config.toml
head_dim = 32
vocab_size = 32000
norm_eps = 1e-05
positions = "rope"
qk_norm = true
parallel_block = false
init = "uniform"
init_std_o = 0.0
decay_shape = "linear"
final_lr_fraction = 0.0
doc_mask = true
dataset = "wikipedia_en"
Each number is 128 + 32 x the weight over the matrix's rms, rounded and kept within 0 to 255. Layers, rows and columns count from 0. Numbers have three digits each.

# down: layer 3 MLP down (transposed), 1280x320, rms 0.0919, rows 467-504, columns 0-79
# up: layer 3 MLP up, 1280x320, rms 0.0992, rows 468-505, columns 0-79
down467:145136132173103143074169097162121139118065137112110159172184125131103122119145140144185110057124107159152106140175113115149139164106131170119111185145179089114135100099123086111136143132093146153111140175118169158052144114086142133130119181
up468:138146092151170096176162108068057129133102112122137126145137077110104131103128164100147128170149112095103103152139108099101146153111098150168163092162110096125195109185171088147118144094142140099052151076124151168151101146128162107067087107
down468:152112117155122115120170111104103093145165137089122116156171063114154130128137153072135136130137164089136158127168123108133081125119189147094078166133099129101139116114144125115099135162061093116099161106113132123097099162113096126106096150
up469:123111051106174074173147130105084168180170122124152132133155196127083146091180169150101114132106098203171146140162124121107143168152158173104149079103085117142165101110144157118121167065106092188074169130156135098190131106142138160131135167
down469:129104131117184131089091137130099118106139228154075158135116104123147087113115117189092150093091094176096124145145053167138109113103095166111166106158081136171099178120087100158130144174116074108096138091093132149117124085163091138095072113
up470:116118148100128156194156170116144098138081098160154123117137086088131154136143147130185112106182111135146136145133115162174146106134096103094142068130146098147105144151093155163067087089133125124023159139125165143132107128133163133079119151
down470:091068069107159108156149099152163162143172134184159094170154062157095170117069128134161110151088089043118040102120149145164088138092135125133064071102122126133083127124139090107128169181150088161092104142136123135053075141126090122160065055
up471:141194151155114170172160099136127055066141066121170165179185095118107118097046128134138120084139110154152183109065127105089082128105047115095196155126087122099135141073156140139145228085144207097091099160135120098178124115137131134101089082
down471:109113129152097099139087076183052109095188146182106179152108083158119100089102171132130105089056168142115163058146117193133141047158076182128136117123112075194077095070113128067146100106031158147145144104129093085033091157078073158069085126
up472:144095133143140146149170181181138166133119134112127087092173106127129128141127092082170176147101053106057136147141086101169148154089092145121150143092141110120193156173137152161163151098208124106048133125138119080134103120151161169082037116
down472:138123150114077123090177171111121056115170144145090184156094085167150085169182169142156098086153120030154093099156130082111090137131146138172125152109104107094052138110106142068099191124163134088165184192197165128144096087161078179093143136
up473:139099137114124130134178032143183184086081160089157139097144154153071123093147115128133175118157116101156170162106166174143135149119170114089134089084142121122124112131135120119152153145162083131089114111136179122133121126086129142124133126
down473:093104085118141146146153146080126111105136125119159134179109124105108122121142114101138120103136115131099054169171120157128137124099090096129170125097100146094144145224165145108164173129169156196178148163160118103077109140108138133143134125
up474:133142147161137125120108039098146079117152117110174134114156128142103078106113136107139117112168091100118086093134130092129147155159135153129101064106076097142147097116138135145114159149118136134117151136142125165153151085074121135122088172
down474:100124118148150067133161091123134058146157131096132119175084193154161119177164128094099157129110121096143072202182158138073146095072134183186135141126114125137137179132168116099121132134129106144141152137114181116031154105118087083160153091
up475:151093110138059163145139072150088081135109126178142190128146163111136172100156164145064133171158088133133107094153179193154127112133088106148086131139072107110118146149191102178151154128155189169088130100225129164171117135084153101085161084
down475:135159106165138095122137139107125160164114138167164080178157143108149091176102087146077128147125122144103099172150119086082176146131184106106133129079085081072152073095145157052102145074131153110155090150160107070074136101109124133105103122
up476:125099159180152132102121129138118140130107129129186150179143158146131108064135148137137134095117141182095134141161114126133095167116142137103174122082109136103141113138126158115097103153175121159139047100074083161136183084110073122212101070
down476:113175069092150162152121167082136121144135146113089139120106100103182101148099112099121121117152132119123066142149125138143093133124123106091138125101167141090074148134135084101137155092141116135139141161132153089099100131166149125122167151
up477:103125151136112105157090184165166127123111139142086122101097096106105157159148146167131147139130134092167140133114138153141135122181209122132099137113146153121183127139104129168136094163100119125124129141121108116134150126142124116082156121
down477:131111126112107126121137141052130085124093086146170118148122140099120121136130145114131148086072081121121082132146169129190151100113090121123130140164110145123150111195114132112149159135108200158172137120120138131086139099098098170178107086
up478:155150147089140080077103180186175108188152133097116103052143150052112095154114200113074141144132059172161159117080152156140165131145161112141162110149128245107119157131156113165132083128118173139088114162178127090064124140118159141075146114
down478:105104126091171176147122121146200089060079141129059075114122151138116084120147170161101195061148149219189080164113156114106104111157097092118114134173159141054157119117075138093069136160146142118135093184185096172062137135190160186121146105
up479:138126110146154128128110078128175067154112147116079111115116088057082114168133136155124188190138085149132146098152110117110128079120142116147107113109113088070113134144148106158135075143112076160127091095182130120132153143148146094139149163
down479:075113108133109154085157128119155154112111131101122107129096113108136141119132059143126071157153180101101155163098086081106084115170200187159082146145147084133092124134063179102149096119131102137139095163071105073121133166137169141098118160
up480:136091106091143147141195103113116143124151108166179081184144124127136125173143133151172121119169048158121086149168095124143127119115187081104090145118097130125129125124096126120120181127101128138133122117097119079122194069100183134149132108
down480:180133092064080128147160130116154159180141207098126112164101151190192123141056074170113143132114091092140117108082149130145255137118163130114127181130151208096185101090174097123159168206100111085127148100164128099174145098138112137114135129
up481:108117046149196088111115054146122104147107100090122165156142128157129045125132088083130113199128137152122090096151161121102181098070139218152120178126154153171095197087135072132146083160152137223053145136145080124136155125118139108162139153
down481:158099169124185146192107113095136111074103086150171166201182111126112095167095104102183118129093128196148060150121162084100136138108163149098088139175178093175098160121050096135168152131110086152120126096103105137124182143119141201118151120
up482:145152130148131173131125107148105140101149092144112173161074103081131135167161117147109162095160057129166153113113129100099191062143140120105111119146134144089201155160152147195089119051148154126163115111167133113130155104114136079080096167
down482:144157133112134151104096113179129138123163171159067114102164093138151133167106079198144143109085135080160158086157094157108134090111080140150124072138195110203104117170130107166120118087085101136110138143122104122099100142129183067068120110
up483:109147135120148127114125114116091095137141113101157160149144136099118101137125171219129094143175093131191151157107140113099076119154177069102125058100136138103126106076164182137119124152084173134064114124181121056141162152058140109176116125
down483:092123141126129108168095112114104096128179125168106137136133112160116101166195176079176112129133100177117134097134216151163177081084120126157165096136159156087111103133107101123182151081157066170075118179089090080073115070130128113166186145
up484:170129152148154117094128044133105126184114125100145102108098118129112083151076121131141156179135116127093118152081155165099134121121157156103092192132172120102184103115120157134184131081136142135142114138227157103107154117156130158139114121
down484:104139051100146160135091159127164131092112146116118145163133123088115136090108112105125086111189098129077081158143139138119139107123142126164149137151143157121156108185142114134150151069082172151163155183149128126099120151126126147196150127
up485:072105150125147148129162103200128096158181133155157142100111078069104143101162155126156148141120148192141127148141140170140136106113115153128123106091102163169173122122092110172145117193134134128121153163168132084127147154154131167113092113
down485:033119172119095119159159085129159073132147161144140141163101146093140130154150104125127122106188155165179233136136110168116164133036130090165116093099109106154136122103145130100100102127194110111122127140158079096138120158121111106133085113
up486:099096175145119129166194068116124114137135136140159096132122121138139168158135160111200092170113109146145151157122116174094118152133101111105116141169137125150141136159087085179125155089166112176139125105103100108132128118125177085117092071
down486:155110122146181150099114115158160163109126150129094126143108128091231085105117111149118174137127084069087137130150142128133081108089195159095131094168186156118145140117174136128109118104095077174182133133149130076169156139144122100154146168
up487:111108143115098168051150171110117118145152127096183104164186130102099115145170131162146038157168146177098085198107113093156189133133145115156096097108112077140111137137145096158167127090162172171149098145136147130162177117121111118163174108
down487:122135132149112135122152142134131149112131120090100122182110141136162154070098131155110082085107072136164127143138119062165134154150138117121137141104117163100128122119126111055106117149084124124174095155136097113103065084167024095113118104
up488:094139099188129152143187087099099154168107164144179150116091101112108127083136156143114127104109092051114080096104128082116148058071183121066089157128105160131084104147132162117126153143212146128117075132110152099125145122103146132153125142
down488:112135138145115166118076093064146148153136109088137102120136079049146106125128163183153194082161158088144114124158136053125110117138147107132101143185129165111121138139094111057103165135074127108120084083165165169130145129064099106141210109
up489:105134138147130176111127111114146153124141135132173090161186091104124125134138138130146119060132107158169149204174158128119100145110122096045145149112096101155181169130125176146125138120141178119099081098187125073180099121174139147125149141
down489:091059142139117151070141079082111132125170103119079025164172126069107117139114152086121113145071139082125075098173119155184137139120084105104127125132145129128138146175147171119059157146108170146094133144148141136145096088115142150124110146
up490:099129135096065143156138153142102142179115092101134112114105185101150085146145141135076134112103107128126127111102098143157172138062131116110157097146142206067157141102142117182141106100064099130149144096182166037158163141132117122118106121
down490:121165130137120169099179110104108137157078185161121129092169111102149114124148107133138118123112097134140177166160110139135113109164114144126100175148131093189113127234128127088129147106140066134136180128175172119107172086075125078100100159
up491:176100120150160121117127090140123160172138071143116139160156122087109156096148078079126198118059122139140116084184094150157144103150156153157162128131150074080116154122102131179201117100115107095104114047108131101141122123140149080160170140
down491:083142084097148164119165139062112110115171158163178134178107110107101110118113111122134077090085136182096041120120105105126118120129105110116144130087114151145136137217137210087162115130182134152117099146105119105114165168110142152177149150
up492:168168041192102140126119116176153159105135078130131126115187071123083093157061161093126179192166144137184134170156119121137120175148133104170141086031156172124110171072123182145169145110112059135145096160139125048136169178123145175122126085
down492:182170135098186124169128120092115086153064135175179067126125179120120098196133137189074143119156129143145094098125107142131076113146111088088167157153103131145120156056177117105125099178156061102074187064092104107143120091201114105100156075
up493:108090126126154172148115151106068133158195154114115120145166145106100118108118154162115051182157147145181141158130165147137154128105123149121126135120137120158110161110144132213156110140101088163091124083126113125137172136089152097125140107
down493:095109121096162098145175167110146156139173075120130118142133147108161165110152159082104177121142133133124131192140134060182134149086129126140151184114131081107114144170171056105087114179141136128178085063161171130107110179101155136106089168
up494:132124103132181145157179155177108130148147085124126176208112123159095126133144163116153105083156123152156098193150118139153124087140077161090112128129113107144103124185164158162149168110115072089107188085112132136149127142159217161080134093
down494:123137067155086133155113119153135147101186143126139141190117110198110134138166115164135124102145135097122105168170149133134148082113113082175146175072131179140135182144119109107109177147095133104168156171086144110129106129125103146093124145
up495:085107092070074177152137096119050113122116137169120152161117095149084121106167162093194143134153127157134102142106154186091094132159104122122158076092146162104181110134170107143099161084185147167144131158089157103102177142158168110107149095
down495:111122087124164159138110099119117177169108115145124153105139140200093121156133124121151112086076072086116182110157127158144157104087107141094148064112124143156121166090136103119109131067092116077093107088156108130111124154122097081114059084
up496:161116127132086113151130152071127097116161130098111116207154160118117119137140093059130129125101156104099140143110138127159158095096117143108099142117078093125137108109092105120139173111130099148132154125136108129106116132126129113200183142
down496:126109078096136138117135151115098107121142143157132170110130082114108133136122126081137109094157076132108044166169165143129119098152129128110168157127149154074180150174143153086165156133119175197189166158109167165116143110135118123152149121
up497:139093115135115128107204152153176128113215112151255167144091165127144107133099194085132121151134073116091134160111091136178138155051035102161138114121150120150142100088206129135121102089133150135074191199110115172135113114101098108094080134
down497:209080137098144112131145137170144117121126160121183161128135116146130091118190153147141172167133108093142135138159142115104142121107132131108183121182129129108124067104137088088129181108120109129139171177072106113129126123157167095211079166
up498:044189168087166091172136097148153158154088148114150133154087096045076118143101114121149120125136110158152105087151098127091197101130129231167135076058083167128124091181088182156087141196139119134102179139121156065128107140096128149096144158
down498:077111118157132189107109073143156197115063165095123145110135059063110152153126093150065135105109114106138091087083129210097148148121129087140093081161117188226131065122094165094193105144152151155086098185066123062167135131143117100058140126
up499:079115109177179153210108132109077055111127124135155137087146120135132138118188146111109111143154094141097136196098160141125110164164115085158070112146087161168105178094164109115174143148149110159078133151126129145127108136152158147123133129
down499:095130113122133145118099095116114137156144169158102132107089170111084091141169085132218218123131136137093175088160169110159148049136132106119140123089113106154150150110084134109095099165128073132132139139141123115149127057132122121136121178
up500:128095135154081124103200173096120091124158128076195099129154146079073158092074174103180102076172131123106112114123108117144076132134130129111148151109083132133145122162146109155140162084181128120083128153094150134173120084131151107134090188
down500:142107116137115096135154131090087106132062121056161144099151168138123105145110085120128133108096143080105154120126119133136160140105098152168115129129103112110137119142068110111155078100129041043162164175128082161172111111107033130153134185
up501:113140157145115160095155142147112164109188046108168064163127120121036151144130112113109108098130109158127115153193124106163139051136135168135184118121091069100111196189179169149197093135123139111057142174111170037092122092118165084137137132
down501:144117137112146151099120168144085186134153098085133107168076168115135130157079113130133178087099117129119103154104136169140111131073134189150137078133114113131058153168149085177121095167155153157104092125120108114177142071137136047185135070
up502:111127103161157081137130086102126141097173133140100116099101089134131135102078148097176158124104110164117081115152095138160149165074139144103091088129132162121137096123124174185102189157149125103163080114103082142132139100113162140130161121
down502:104137117083158171104107164119136110102117134115106120142095097109139132118166115167126123137139130131135087159104132127143069106141146092186114146143126180150069167148151172116134187190099085081136067137089125152086110080063142175146190109
up503:128145114078098125077100089147107114130180119088154073059156135151131172143143177206085150108124154162126104132064141125108138106138079117116134123117161145119127171134084139118092177074078142149144115136175060161122146132122079161056198115
down503:128110057178102116145120094065148143115111096152083086097148115101159165108103152140133070160139112152188116107133169150134069120118122114175133133139197088116141124171152143085024133102159164159139112174134119215073140167154095107116132146
up504:113136131132067101099135137138095137091128109109113118118098119084086101101126141122149111119162124102129090112077129117112129174113115113122129119141133158116144189128141135156147134101059090067078113123127102151098121131146154134136118168
down504:171112088086105066158094108126131170194090120155138163138133169105138143136118133186120057143136081130124186136144092125102127133164137125054154120142124118119151079115132139159191143021092190132161105149099129116096150153154154135116191039
up505:109134188218140092131119074077124160142133091119146138154147122112086108081174164126176142146106101215124090136141108092158136121120071075069134096125130080166163074113122154106117167113157159128079136089128114147134107154149145070155111101